config.toml
d_model = 448
n_head = 7
norm = "rmsnorm"
norm_eps = 1e-05
qk_norm = false
attn_scale = 0.125
init_std_up = 0.0266
lr = 0.00197
lr_mult_down = 3.0
beta1 = 0.95
lr_head = 0.00594
schedule = "wsd"
decay_fraction = 1.0
train_tokens = 906800000
Each number is 500 + 40 x the weight over its row's rms, rounded and kept within 0 to 999. Layers, rows and columns count from 0. Numbers have three digits each. The size before them is the row's rms in percent of the matrix's.

# o: layer 3 attention output (transposed), 448x448, rms 0.0585, rows 48-63,112-127,176-191,240-255,303-319,367-383,431-447, columns 384-447
# v: layer 3 attention value, 64x448, rms 0.0724, rows 48-63, columns 384-447
# gate: layer 3 MLP gate, 2240x448, rms 0.0728, rows 0-22, columns 384-447
# up: layer 3 MLP up, 2240x448, rms 0.071, rows 0-22, columns 384-447
# down: layer 3 MLP down (transposed), 2240x448, rms 0.199, rows 0-22, columns 384-447
o303 095:541488571520537460432495483527579492510594566527463537474463491475485514474532464551484471460540490494446413472540514463599499500503526492526498530514582530557539483499500439483570479517455429
o367 110:451469499548501526473464488535480485511549556484443512438534509546488527519480509481444517539467500423429441477518528500536522500467468487472523448475590485524535455479517506518606509535547474
o431 091:556551508483481470490480471470461519485509478496488521472438482482485398547535489454483537526539517499551504496468554543500572480547531495446575496547499474518491482475553517545498464473464486
v48 105:551583460483589530442481476557525583489506591448523513478431510522550503529464475509519449540591480510541447468468476502482470504551522512496512564503505515527449478505524497458477438541483477
o48 104:477505515475587497457438400510544590504483482499445484554457530526477514455467476452555476464527500532542452492520511434548529554517479531482462466494543512529501455476491495504469493565455494
o112 108:455497463561512490523479394533524496483522451508465535549431451437478434524520473459438540433465487451516522416543473535571534507486539551496560540480493534523403560509516521487499536460501461
o176 095:417529496442540550530521519501511475442463432491518556510459447452527440513503515437518485457449529482517581458502509381502507505501513521468439502521556467540509504494527498542487489456493539
o240 106:519570518478572503488462557591501512525490516450467501468456501511468568495501488497480382518474493502467470521451457537414535567543545451510482511409567438473542499525462516432444537482458472
o304 090:476544480553483503522547607441473412533485435520538478501524463477495469576551398555428557512456494458511481535514386525488529552537445523466487532442498529459500499498487481531487480434521499
o368 102:460544491562596501494589500469512426534499521558588479513477442525470563526459484514604458516520422532457504532535525383500551499492466478509457501480502505530507536528532496480456485522566555
o432 087:490550494486511516500475446453477450456436504465507434531477480480453520481500415447506433468529483538519566507547511467460482448518535527400449481513491475534582501491483464422503462437387490
v49 099:453534503464472455465466506413493558351559542509548524474481464543508486421481586524499524498504525508441493517548499531491494442578561521486495479456413479469439542519561518529506449489533492
o49 095:496558410544556460488502539540475524494544509553406527506494490508461515509519484454462500503390503578560493502492513506456528561514511554559472484513465453497460512502505485530434491521489406
o113 105:456427442537474508487451544467430472539487391483466433550516468539494519470595468429531501473465449550546503428496478591495472500510460477503510503510486493501544483531508475497490532451476449
o177 094:541494525488520475556529460482434536489500561540472495494469562464480532483538528517457505487493476484486484394550482535534560491536554411432499545528416490447516496491504488451461530506487555
o241 094:510500500533479523478515493502592524456534565489484444521476553521491450494476603504434552447469554526638489500502434421427595504576543480484517494508594522444410437551511548487477445519516558
o305 094:533499534511523523527501377452533555478414438537557529480517501495456500470512512447524562499539527468444448495424492475502492516529501457475447555510485484512495445490468496519564475486579618
o369 112:529443527539517482540500461551502508569553543484546531460532536459468576440510571487513554451465459439415385476509502486493509493567468538482526511431550494525554469467536501494554478516521492
o433 093:491533551499453570495530470564503584509472479468502464452468526446524467478523500472508551577539476485491533525448466515483512541476544437506473463522496500470456494506522528570543461466519513
v50 100:533438433485514463497544466469477546594474475472497449559462462541498523495502521519534523529514562452569447440554487554497524514482467515535472548522453451492538557480489565475542474451459494
o50 099:528516458498509532526426576563574462476439442500429515492415503478453549477489543539555448472503498495499474392557466477503449567469424488577471414473519520492490556523523483460566465476558512
o114 103:482492548449476500444577478519498521526520516528513523513559457543548507550474428547442483537544484567487553412496500475498464544539465460528521464537557587521482480543548498496506477454541539
o178 096:557478488522469560462488490531529514500588530517543492458416502482443488485484562546588504529492534563531485496510519591471438500483519475515526538501473482545570498552454487463489516481565527
o242 097:491444445497479532381476479495535485504416528542475474538464506561490509548486506443500503557512553569520454500569491539466515483494504526520453543477536409478507542466490536467522477461539533
o306 088:542530517485445445488504372528529482582532485450509477450540430543459473432462462578501505488564561528579518505486480513472485496467520511538461538563425586570503472505520446475479471453424550
o370 114:617537468545495518498416452424423476530561463553531515489480523557491520464473470639551490458563495443493548525498448487441489499471532509491473436483447469516491559506467444472423483572526576
o434 100:470525545490507543545515516456506519424404461473482537527415515435487470498492492538548480555521519550426495435465458488442482497445486484505461601512446458529549514439530554517514432525511492
v51 102:490570521475480500495542454442505495535554456529491512551448470543636526484453545518478438536545505504441535574466580503518492545501502479431469518448533441477494508476533493548473517451513501
o51 105:625474492491432528530596578467534496471495498493489524536458550495500502514553502476471447523445537513539503408536526607445484545427474499463491457505536469507472535506527463498582471469547473
o115 107:483544433536539470443555541505505458517482455536513436489516455499455495504551467421501483534461511558445486550503525493482525481482413486548518482484506451442518491429475519482440488585523511
o179 102:475556495508512595511544593469525482503453437483501510507454519485530435573531428491506460492455560425428543540479495452473476527440532553565473445541532466539508503545518514529477560466555543
o243 099:487484513500484500510548510491469543486547468508542554537444575566483498542454552518568502507557534538496529524496482435537459516533557512450415502460519504485494517503565456510497590399455521
o307 090:439561559540491474572492546496488540511441548560477522522581448498549503455556508496518482545460503487508473580471520457563497510517559392537514500536523488488466440483561493631497515487477449
o371 120:502438520562437494501375425462486517486465523471505553479555523486449458473463480523519536482483517416539546519493498534515504492441563475533507482488508488442470443473472506473416445519589445
o435 099:512504497554513521497458542483488454475475454480549536507473413473516533575474484542459534463457418490500513534519430480487485574509516456517513528503517531569519444486534525513526513562563457
v52 097:552473504582449491509501505461587508476534549447490527463475476465543519595468507478566498532513503433517507547445494530442527549522548459509498501505486429603531578500480496442462482452459484
o52 103:502520508531494530547489466515517500485485482478490455558543566528438543528524533479535584545505453484537490529493533424550543523543478538466510529502546443453552501499459399476541497508568492
o116 113:459415550525461436614526522525484491493476530515528599497467515522492495548497571554473503462467565423533465440514446458512468504546441554523525469459444468452498473451473480438533512471514506
o180 094:478514520503532511482491492446526447502513531489534514523459485615480452505439522539555467498557570488476504492480561509426491498485542451445463525602523573476561455544578466522466508439514454
o244 101:518482466512444508455497497419512549487567486538480494476494458534526516579514566482580596514507555571507531481433433471522422482494480505506519509603403457521523504514564524492484508471514557
o308 084:558505541493465555450491510517431486429472499486535521562511481540554466469503480535529516491454484473435499470480489540505457490458482561475463478498537483501456508506470509512504475508438446
o372 101:522559546467484561545498519590493423513514536498487471485388536508440518467508436562500491531491459544538518448507485496472500523466478494533471572416535527527484564542466431521451507426512508
o436 102:536512469507427442464481471564506521436494493472488443503496504527528447475550503504546435488525507487507477537500478460468532476519509392514515531550525487498577497432484576465504454454516404
v53 102:462485515440469537526476509486543450473472471452574410524433554554576517526518477509532484509465472504515499504466493504586473472448504437488493500498474526530484516463503450458539548479568469
o53 103:501519482467480467497571487547455495479507414508443526572544455503460513478512541505507520524496490526519456540511519513497474543488545494464534429501468409468476489497475505443416501489468466
o117 111:534486523475480472428511516506524509478417507506497539467602463594436506469481434551474507465504488448532527474520467480505475548561435458547523477476431442511486495554440503483498419483497503
o181 090:484496511554504463521463535439579496558482550498520517555544503452564499511542414470534518514445474504484571471463544521500539475491502495586534518446502537477497507504537469462534482536507425
o245 098:505508484445503463524460498544449498446572533448549529550452492483542481487517494456478441445425580470497544499502479478551510436524507478498456448516512570459459468506481503549535536534526535
o309 089:541511448547471495559529562463478543484532544441526527526515417523558537484499439541549504544493534496490567507476468545519474504521496557488584535503522519480505448480541478501462509467449433
o373 107:603530547563463501515526451470418506539529544453464566507507475453510530455540457488531455565492530503454473555515514504472502482521515476387478495476481452499523576469500496463512449463482474
o437 099:512528536473485461549471481549508490476514547465460489516509557456537465555502486536526450463491501532535463581505510459463538459460567451466530524537487455444559635571574571553496439506569447
v54 102:431519506509485449519513514536477495504542448517463505479462583506510459529525375485439505502546457466530519482543476478554533542508495508548527481427499471498441550518434507553468479480569510
o54 105:540490559526519537586547442468479467602525499524481463512517498537444513503576557622487399501520430420483482538535491594475519490506463504384530513482486489522490471502503492498594508424534497
o118 105:496494475532571529493527416534488399486511521505473531434511476466503607527531516479513523507477506492435524462478503483491550533529566461503530555474474475510519480472524454561539578527420500
o182 097:520554570560518498438560513442535514562475588426525532477486561470486512524527491503485491536513475513547583479609477529510479494476482377526453509467511509501525482538481548512490470584522461
o246 102:475515515511541499521516512511474526526508512473536539500502535519531417501573459538464479470538484553514484510544458541573545535506428555548465461497469496587493552518511506581491474555612515
o310 089:586544475534478492478525552495491408484517477475475476512485552527480502532546445532478548578461514556474521582531470445490477485471494425582473516485455504454466589522564482469489432506531567
o374 113:541493449511541458476515533464520535507525472520512481489521446528427464497470487516583520493496500524543483471427423523445436446479506583534466538515448504429505450426483544512438507483516480
o438 094:605531507455478417467449536520542530396488461475504446521448513524517459523460456440468440476500526417518539491511443499551454531519450504525482513490482456526527496454442469442488491482405516
v55 099:450499503479497499526538548421519474490519478455572544525446509492559486475512422572455526504468515541455532520507490507549488518424528521573494554473444533450468492550538440520471549450498509
o55 087:464508540515492428453496518540544587445475543510538495530500491486489534467512475515506573486631539528481502506549544545482508515510498519500481515529544522476500532444496501539509548459508431
o119 104:452485476503482496484495515519521460500533464464509463462449540558413490503497549462553433475474479522553423456512470530572508520477513493487517519479488515540485474472539536484522492524542444
o183 091:555527501465455426475475513478484508495513523462460525527489483549497497477496493558506457568533531459550624484466513504507487488484446465451487521481466562492445446465522428485554497516484493
o247 092:469534493455499435508502469449512541514511489440538493562468494492602475510513454521422569476492472472503548516545555502527562514512581463465535539536485492542563470509497438607469488506567437
o311 086:494539552494481452483403568468534550491464517478504541591521482524535552460492485578502463502528502399484524442465527516525499519472551501482477527544512429501490450555539489443476405480504466
o375 102:487469590498507503472467491469477520520484456482541514437521475454515512494445524478472460383567517432466487435566547477488567479479551437498512517426506528476473532474499512499453583486545474
o439 086:537552537521465494455500472490536532497494537454523530516497530429516493523502438506481507457465463510591577567489517543481457503438485501506486479472507503562515468619501504534524495517481544
v56 100:421492504418493517494518539515464473447471463449543429524441488490475532507586549465508542482496499504496535467497434475572516464484478504559483528528507411498457504530465430493548449500523510
o56 105:611512476575489512478547465441535523499496563464517444576538516526492447539427455500414452485529503513490524504475516467540507498510499513476492542523523395472477487413507489528474466515560512
o120 107:475496467540463466429442497555474556542494507496548473455424538545536502509498491575508517448506528552396405438477518542564468531513404558515491492501426503502406516460533525509487535514518507
o184 098:478494521514454486490544456481499495508538533487494486514492538532447455473569486513468460540459475539553496496519577506476554507537592436529532492516447521467521516424490515439513544526561486
o248 101:435444522488483488573518537505533485586531492436573448517449548458502512550487436504461464523540432475470554575549444516512498468485478450493535520488534480503456515495494484482538491473534464
o312 089:445527407468518507494503432475443538506502489429449468554533507533510475494535502454537483515508458532548492447497575489465502521555491405508433572486436475489563451485549484366508525512481505
o376 110:476495472497544533540589538529507430464485474572450452493583455447518527522515492467477438442453520506548531413516564470485473509488431452459506478462451560429548489477503530448587544491533567
o440 094:508520474543440507427478482420404466466511554515514460485491478515489439480478535546542534522380502469527491495503540533531563456496506489485499552470530534539542457504491468500503464407481555
v57 101:478480514436487525471547486557512551458534480459499482544480517541518460471546469525461509476456477548548638427492513558531535509446564512521540504537526504363495494497413476539513526562444517
o57 102:539522530506526499538476524448510410507477475512423496575496472473490484455491504514473473492412526498444452555530520460482442475476480525525457479490589458501526555519483492509518494504471568
o121 111:495507436544586519521454459523521542463557503538444500424406434488405501528457490475556450472524556540568462554517471548514519510466544541539415478486526465490497471503460447493519389500504565
o185 093:499441598403420450491504414553510493536538504521425456490499470449471525517493539467483518515469501434517399466522485509550475467489535501445494528465498486497556556525485432515505503595509475
o249 094:503477543440478511433537528478453465576581529546490464467556558530549509450549535490448520489525529487477561475472517541545496547512492485564563528553474524452485588559520489488529493559436475
o313 089:445507511482438425474500511548502466510544441531493495431512458497542544551526448461447509462528465556508475448554468501513548415506434528443556478443455523497472609456519484428545540506538462
o377 108:499477485507590517455464496457481576496522501560498494496542526544411526520519493473475524462463490533402440499549501495459439496543435514494480473492429507451460440521510529497526535527523521
o441 100:489553505506445427545491554475496435465495439505508510474511474494500507522493519496464553425586522485487432476441506488502487524466571474515554567527561493498522501524493437434500519557538472
v58 102:541506495513504525492503489531525578546502460510407489552524466473517478457488493544584493432502485474507496467544498469504486437425564495532500553453461434448569445536491546411468446492447494
o58 094:460485482477491511538535526395536458450473506560503465496441488500512434516496445523480576540452505464468486430471502432449502527522533563560515570598554545539565526496432416486564477529535462
o122 109:537504481490543416495592527506541488518537475508481483529487430441466491502464523536538576510516449470482461486443503466487457585555496552445551498478456508464459514432565458544549617483593546
o186 092:488478578514502530491441464560527567457540512551465523443526456513511471507500547458496458503558493568421438472550475510532580496449558552486501556472600537582470555544579518539528525453479583
o250 103:458507448505519498513480514496472478465534528538484479608570496527489470525498596476527496455440435518477525436465448493535527433514508556530507481508450523476545497510456533532484548539486549
o314 088:502489460513517467545471443508501484411478418515492421471553508468559487494521520390470529409491500518536533515460508481516434479542517503474519518492484501507521565510474549597470554519476580
o378 107:525497472493470530488441543476476470453464334489563478489467533551467410499469479411424499478537438523594448567447528530468492470506474455512478569522520422512543533471435493488486516480439509
o442 098:501420522513442519431457390510478527428548520503463558494539551521484485537554514547452525464462528493504483479484543510470559487432498551491546510519465453519532457465581518419422400434538473
v59 100:535442507493540584534504512484505548515521493529529515466500494476651535521472502471568442533539513490480459506508553539568571522493487502531492560457551511484526532536536528522505476514430522
o59 105:484532560510542488535612526506521479470506535487512578523504599504531554554533521468527486522432490478529466472471595446448527510570492507479545502488484504477486490468482473462542456467485481
o123 113:527512530523561447508536453531464430519499478463459519497486561501385593501512538534489465542536459542547526487519467559466525443533474519520423462492430451488525539499513539440553482514519506
o187 099:533494556502534464515484575478466500497472540455517482514533518393465539470491477493456467477519560564527499413460499539532517455481485416529538415506520509466447468519520492397456456545492542
o251 103:535492484522494525442520512504530511508502580543476541572458506487596500475523534479529469504505533493610493589463520568529567499452495527516473525503577469480494522489485480499459525492540539
o315 092:507558519496522535521485550488474521478465450496486514561512532562478457535442407474491527511508545513508546425446424515540468468518519471553576539530558439446554479460559491434537465520533449
o379 108:480497549473473482510459479446474581439498494497489508524512482486390510521498466559518473511537513479387514495501494496461502554478574484496465567525462433463472526529563443556469478487512546
o443 098:473475586507525535481480614476466468504483492522567422484418486493549460450513453466482532497463497473486529568460484555554585445470491442540531550501526546453471541543422461466502537532474502
v60 100:480474551523465518522508431503466423521471441441481472529505427513501508438496552450529448519444498511469507512511543468549500496402534491544468435543440479385562513456484543414593482554478457
o60 102:583434517507488434485514601484503434477539442485505478413489516494536460440530550551544500503472529492565469426498496475447517497453522426447527514502548522540547476541505543500511532471515561
o124 115:536530542528493482448456508452474491500541520471503597530481444376505456506446517502489385479491520503487537514447552507468533477451522512451630525456419525501563585501470466463548548527452426
o188 092:475496488582469580484565479510512518524484433489537496515418566503459515484520522518544567520601443477493488484579509455543509537480499531496473546498561476558479527505514501535452455498553483
o252 103:534478489501477554520511523505510442505460486549526468525515468485432548493517548469507541486434450487550537533503457517619509526504588540536499480465482547484532529524515481511519496572517428
o316 093:523453437470496514533483438529482491443434473507521506532486475551479471492466503475548440518588528515477540495468443606545428493555486572467495534523540470446495461493486488507501511448477468
o380 128:453510505479595494543473521502529451458477540513456486524501478473506520462499489556472550393598461472475532446500483442476424577471484515494459495517514480508453514532448457519485491522445512
o444 093:443463489515511560499515453444474461535516488465500533506470531508498537503475504403515512503537477498525464471493514509525527539503531533485504491564567479486403493494546454433486443496527489
v61 099:509504477472544454407482494467522379430465444559484486445608524543518545473594561484493513524474531472566508520458452501500436411418588512544482502569467551548496469606606471432497546459475463
o61 098:522516441457503483510406536514365424448528495433452542573536414452526596496511529562482461446551501449481540434515506516494541530523486424426431505451546506473553520442535487505578560463478479
o125 109:504507601593534536543543512523519469539491510447484441575545571499469444518450495452610508593503537529532408512465481433499455510575487456530459555474411473543493578490468491505503531413455507
o189 101:457464514562500467460542491484498444424533557505488440465535512548568497466601547487501472471501504472479490522509456510515460419486550541486478470487513492540560405535441500491485424500388396
o253 097:470431478515533484514458465456521464472529503507588452495552551493481463501526502500465536577547487457642583511495478526516515505428580544518485480541540522493451489539502508479511515423393567
o317 092:496485428537517499521520448514489551412490516571497533461516540557472526501515557529504523450549480546513458501490456470502466406474505569484525494488556465505490483535520514541524536537512377
o381 108:495485482477495505554562532539455505507504523504517480502458510521542449483438504484465538417506501504512406482431477559466471484585475504503543434550521473475473510496491544538498532494588493
o445 099:472531538474606479478480515455451541547433454641491449457502481558505561488487468520472490457522502517418526528482451521459515410528539490502419483454521541488535499477502450582491497467539484
v62 104:510581488505507546493461491467473460483489510495475542536432499521521488465418528466417508479474505432548468437524547493556474406504561502489480535424499520477510482518494625515511526518517502
o62 102:445490471502569522476494452443396460478490475558497452461515468502551551487490519588454497434532549496518533511563520477481523490513540487534540538466495451526515547429497505492500445495512536
o126 118:532529450505518500489506519467533538478555454511525525509503541503528535511458504498535389592486536503466527514506436551500482522494437458530527458485375552512467464497530473484539541489507553
o190 099:558534473471515508542498590491487523537442443516516536486513545478495523512518494473527514506494453506483574446504540539452487520575528463497553562440482494515503492520506490468469528450492452
o254 104:487502447498482528476509478476460552474503497482512496511492438564500555485470564483465460426522428458479506379564503480509477459574545477503464508429472469539493519529488557480511504473511494
o318 095:491499423472490527525511491572543480510539476444488502466478556511453492546538476431562567485471484450478586483520513508495561515564576514461507516531503545487472549506542471569539422509487481
o382 105:482523542484415465485627548520513474517530477561492446437516560565538406574560490543578513492492538544508553521491492500447504536496532537478521498458524497440498559507467492502483528485597472
o446 092:541506499527480489550521546490530489491483473492558555523450524543487529477533524503482553471531513558496481505570516474496561519490552452461432511475552505497541450442496448566469548522506516
v63 102:509450593501507478494462471535516519559507468586455383522543457451517484531505500523561464506497447516614501494504503488406526476473551442468514461471563448434400457472444534548512496483485545
o63 110:467502545517509414463478497451400511426498477481505540525519502505491487447497491560491476508471600486490557460583514429513516500489491523504486506442456503461523483503533506664537520491549477
o127 116:540523486520459555537522461525530501525497549531468538490459447508475515494522496513460473498546493468544516500502525577504522540431488496498438438481552573546455532476490559499553514470477555
o191 090:572498484563564533480414484494502523426493463502506474458500522545501499470516541548541497494570450448505511456514499512499499512516479521513521517465575485542480499475514463557519519536605587
o255 104:489397577519507504484409490513456472526575461526495491486514502511520446516498516542586379475468517521521523592470475541456477519580470489534508477522542415468492497500480509601486528573456452
o319 080:553570508480542531461504517462467561545420451556458543435579526529551490567494503487521449527499495523482547476525572490511466492383588497522493482535512538487504523493515576510513479476456443
o383 105:411512358540537507479430471448476429569482478495517549509528533502536520505565482451579446523504455477496511507573594439487485501439558472517551530450489502455533523460458520489532513579458554
o447 094:559457520438511466534430579484540488451428422429539415486556499413526507453565519532590525464512524496509547517505564504464461514443513475536513484486531409499558499515526527488512583432506458
gate0 103:422498414441582434528465476499508559449507469472515473577485465498465457472561528514537541522501536520416540572437528536511529560435533567462503497532523507541471494504536501515521504461478467
up0 097:446497472542436497523445410549483484520467492523438494506508459528534478452423562440498438471498488505461561516548466526440424476539462501411570509447504486515443482524484485468530446499507483
down0 101:542530506510480515540453561483557507513464507465568494444452458455571552560516510550487508510528513503459450503519475510461417509439484511511511524553478444507578509456441476580470471505455442
gate1 103:512525532567608525477426563446541457535426500511520556505556424492496606487474519498495569510493511459480482476447507440494509494495529561539537466548496435531454566526477495399519467495478406
up1 098:514497578519559501468588474522501507433505509515510488444517437483494499472515507491511515477500480462516448530459605515479524473497556543509497476572524472592485502471570430474523471495448590
down1 102:497505448547487503502535530489506515491503501430461465479501451471449564516548466460429481423511438478464489459454510505484544436460488493544448409480449516559478459491467532457553556472485504
gate2 090:470461510457461573422477549486466509474505517519461530513513504517514510549499485558497461518512522531480509448498408519464525542503466497465488439468493520518538490556471453488573534499438464
up2 087:561542568479501449569466539536562509525522502524533587495475494466499462501480480503555423491557498551523455539496476571589442468466507522433513463496537445492476478537487437513446473459479446
down2 095:496451476476504551553455536441462513485489537538486486570527524550533511502434465549545499482476543499525549572481573458490512493521526517474556540489472558504488533548474530462526447539440510
gate3 095:486526405531435503507523535528560491521514515555492477417542477510546574497489494562487507458505551481475501564528558500521498474382548549505446426489560527415439486517460408534523522489424412
up3 096:490406543495533534434471448478582459488486528477473438592470578520554533511535469526492492444480484514470495512515530517488488520460492557466477515528542506515487520553513466520514533515516497
down3 098:492478435512531568510465425493466485533483495481541451491584486548479537532550505489467554521569481448550519420515494520549531472505457444489486494524442485515524504500482542483473482512574520
gate4 109:507548432530504406498503500533586538517489482507467475490457497550451434489496458503547516491500558429525512519562532512455474499471495532536502522568571510473520548483496538555491480475506518
up4 102:479552557479523493541477450458516501466525508465452478439497518448490492518474464492430455420497565527509557421456553494518504491473482489521486489461512520535537471473507485446451490469537432
down4 097:490486521510476527540462469467555533465469545517491542502440547493485471548513545446468443492463523483482456496469484433564494530437562509540485477480497429473523481504520540512525452458544510
gate5 099:489445392483587472498533442497549533473588531489525452459494490476489566474441499509490488517541582518486448437423431461504437514525489510506498537532473499516503431505465525543498543520563523
up5 099:530477426495471536564472514540454577534599473580507516505487522570474551543494452473566511592513516537497531544559507429521536510539484511537439481502540431449516525507510561527513535572556512
down5 094:468533559519520557497439483477502567479516523506389509600506508444496502470473522511553481483504553506534482473459485429510559542483526491491511487461559491474528517455528435466432499487498495
gate6 100:541496522505482503490467515460497515514502482461534534489530566528551513472559540522445514457505550452439439453529504495483391507456461463456522510482562463547561525519481530592449462491511525
up6 102:533568537496492496526538508553464439484442452421508439491466520558468529456467523439548507535458501460518485599474499472574564501478500488428531487526463541509551514489521555503491549550509530
down6 102:520502547541461542423551393531488506485505452470546498471495515480525472521437576465507541480463495522549609511408440524495555535468486377462497460546516471418527483496574434447542519545466572
gate7 102:450463511446533538501530444485484533512526504514549526500493475451520494520453517484480497577564578548434625492460434521572534499509477496510522483530506552480507415529529587490519430478437540
up7 100:491491457544517468400508498502482482546497496551496517531487502502514440456507499615499551519509518464557494513578541460488499470478469506565423443537527544529523521596546496554543533495465520
down7 101:424470447494522491477558490473434447451525539486483477509545491506471475493577555463509577440520602450504538432540483456513483596539490484490528475389405490576502480472506504494458491487507492
gate8 097:490454476489475497464527522469511525477471493512451532493476510538534524516471498478463591429470591509453491571465522389462578512423529528500524556547476533471480545472499544598473470481499451
up8 103:595480537474493551544498493442519496491452572535447557543492579513445516558511491418552464505470540480474475416544476493473538539536466496503540470560462501511517405507589448450492516529442563
down8 096:562424490532540500567510489475470534399497480451480509491477482506524563549514479506421455465500486537493528509524458485554459543569537530545480520484534576537477495488496546425518524501525487
gate9 097:486502437568483549470463499478498618519514527508495493435446456527472478490498484464462518415461499486566494411495513435616479540492494536462490442459527486576477550540497467498453608508631465
up9 095:436452490435545529472489587472497519434531556514483455526528505505501495491470542528482592510470358454429509465468532555426499442518555463461574569383485476404496450497490481418524475477447526
down9 098:418492512421512556528497452496525526468466536528508498531405571489516538507503436469515528482481538518481545486508515528511567524475496395454457468568452476522500501546507544455456491528520520
gate10 097:543468489496610535494596516489584477529567476514478454497462395537481465394592511506500460505512523488475527484559481518497503488493525450553482539590535540549579507538513473466471468466559476
up10 100:515506505435421477555468450517444499467454458459479549462495534473553519545451450505473463539501503531503490467500556560501493485510479571457495471423421547502488485485507478549565443526475501
down10 085:549539478437410515466451505494580533420389454534489514470502438382531502467530434471531448587541471500516468500458493477435560543476462483484468527488485444517517597520490519512508453543454502
gate11 090:489492504522528499490434492530490521572513556449496530507484477537494467468450433517469523536513532500568555544561496421462559484510534540478543505556520541503553545475574538450545467513476575
up11 092:583483463565546406535424537554604453511581495512524477480555519488525489521545565481509550484615480511521559503555535522527523441540470462522570533431467556510503467459527497463499488430413549
down11 097:502571525485485501468514518431537564543546492487474500539507514505500493487533440468518563497528530528483566589470526481446505537439454523478524500523510473518551491418465459607589462491422559
gate12 097:550513470512475495552487449571505478600523481517551493542489505496492449498521508538539489479454509522512406572381435496462435488470521494516507495481548459516494573578523531565541484519481557
up12 096:440516523489516457561478492558468464541549493490530464447552536623431544472507476527503559577481527540544463505519477523463527526509468473505503481559485482546535499526541530523502456524435473
down12 101:523450576525546528420463457473575477465509456531588416428432495566502458501478526455514452459491432486551512478536524487516513482498530477561552541540428460438440465445574531468517499451444581
gate13 098:532507470558451549467532455493475544629514425500427496596420513493416526415528522462523564500479523467540630398411526496498548539475569526469406514543448508559517511535481497459546458504484510
up13 103:435576500498489577552501464519482470419451487519504468473499562556505466454451556510431524493552532461455609555554490529528532500563477469468533462525459495539502494542520533463522529555482543
down13 102:517584502511420481514463508448560456464541504471499550533532481535534533346521447518530580478435479441523574390495467543575534481498562560498407545503468504531528537439490546519512435522559412
gate14 106:455591442468524432504476493416538467485473487558523505451479507577477498557460455540517483465541516449574451522566568547517511509532514545522452463511498562497555478422541485498541501511490467
up14 102:464495576460517545457572475503459507513408567544501434496467489526553505551478489601492442495515481482470534550519536573538568514510447529519451518499545519531625459538500478528526540506485433
down14 106:527371475428523552481535455443490468532494519520437472543485519488500531520488404500490480425513427507497556544516473454524449485488490550458514480457552478465524430549497481522422485546553461
gate15 103:460458527459524528564491486475528370517472464527583513470455433550457476552474542441583521513500497508530401498528477494502448470552505481496460505532565498492463443507488524508447472430446541
up15 104:555461492542507531434475503474485571506420468522494481473489515476456448518502512537495522541554571509524447441534561442445444453458461450495499520498539486395449525560512424466464517445459504
down15 101:553548516501471498485524455529542465554518500537538490483528431404536507453542456457403483484463521532501567531522531496490411497526493421529514510565500495537529488565547502536524529444488485
gate16 111:459552532492526378404452463441544479526474507532505517532498544459552544401549451490466471573501495540546486434522490508438474465566510548535466396500436504559540486446525492482443580566449448
up16 105:437453477528521590527504479483494439519557471500427506575488523535486551579482535518497584499533501553462477472524493438603486577521480516476494567487563483524522530576425581434467431505505533
down16 103:514550512530542560530540533514475488531517471530482529502529442528474474565541499534465531514477510465478455516529467466478549515457432494528490566494585420554480452466495506463512501520505468
gate17 101:480487488527455470535486583502465501554476554530458508486560443555501454465523493506426500558515528515458437527475546497511534553554527471470445433473559520456537489541504508548593508503502508
up17 102:526529539478460489493492507521485509495484460556528522474491536527463474531517486569413561472594475548490516491548525475530500532516486549447421427517510522493493491543521519503474464552561509
down17 098:504483527513552568491410459446511520470613537501496544516544549484506567494501556526519513584501420497443492482521473484458467425442492520506516518516505445421485513486517505555444550466553485
gate18 098:536525476475532536548500465495417457463426485450510521413546512539473528543480516482473428464496459573492494435509506587470401477466548499512610480519504526524414493443536480560532514567494403
up18 101:418557505513550509434487454495448515466490452529536563422523503462471501582574494598512562568462523467456491525424446517472481477516498491510513481514536488507580517514530511493552447498444513
down18 100:527484461487454401476446529479535528478525548488549521456540480500523533514521517479526477490529464525413559496473502459499525519480544553447407540513533545550422541448472446558545490555495554
gate19 108:470476548543508536525589486513522521474543531412507495522425490506574546517510470525488441570514549455475500571478572497517526483570535537476464491507512538504453560512515432519453489521530489
up19 102:424573437501438506516516425525488529510474492560612530501460447589523426534404561552471470484518524489486460516433447462447513473437521429533525476503502536494548442539481588584519533476517538
down19 102:466555486555543488507508531495504450528486542530504458526526565440570548528469480503457494554525506438534517658538514541454487492483489503508456474555491544574504517505484541544412496522575419
gate20 104:405484493612545424509531473454504528486489555492594551492421508509556594516527500450505544542467498522484480557505531471530498408468530550521482495498452525497488539541442495483473523539504542
up20 103:462545467530509532510497451562529482508484430424490505453491472457533406556530494421516473489518478544570556481437471594458458578547510531435486500421475430554535551505523519480454370492461430
down20 107:466507484516511466565475488565497553471469501515555548497484485432530490573451531467519487546391450561530509451501501471462501581458573531452528543496479465565553511543453446493453495552544499
gate21 092:520482488514488483454477534537516512471528481594448482464534521499546512511431491446474519470539429463505530513575531505501554482482443489509584533497501504464542521528572489440495523508491566
up21 096:560523487525424516606513517532523489485450536546496511494580458451409443466413497507512562486492528522520476495489517542559456523491525551556486562499529486442472530557556481497511461444551550
down21 100:513387543503482446504459463472480482457550508442528541497460448501486528538488518477522484433416483523485479459490561539543429485458431497477570497491541493537495501469606479507524539474392508
gate22 101:539570517492470510471514435442505578510565500518449500526494476471465489422532488465531511500445473469494488548522548513524507427458470505444494481442519425501545432527487492504499543564546459
up22 098:428468499463505597526487524474512437537543480497528437477536539473482524580410419486462532550449594464514477505453548521560468525509518500491469547490538525581507566514533479515497557511523479
down22 095:532448466521531482606476522483546484473438521462474527539522466448483494467576470488548469517446490522438387494427525521494443528549514522505553511502501500486501514511481520503549539517519484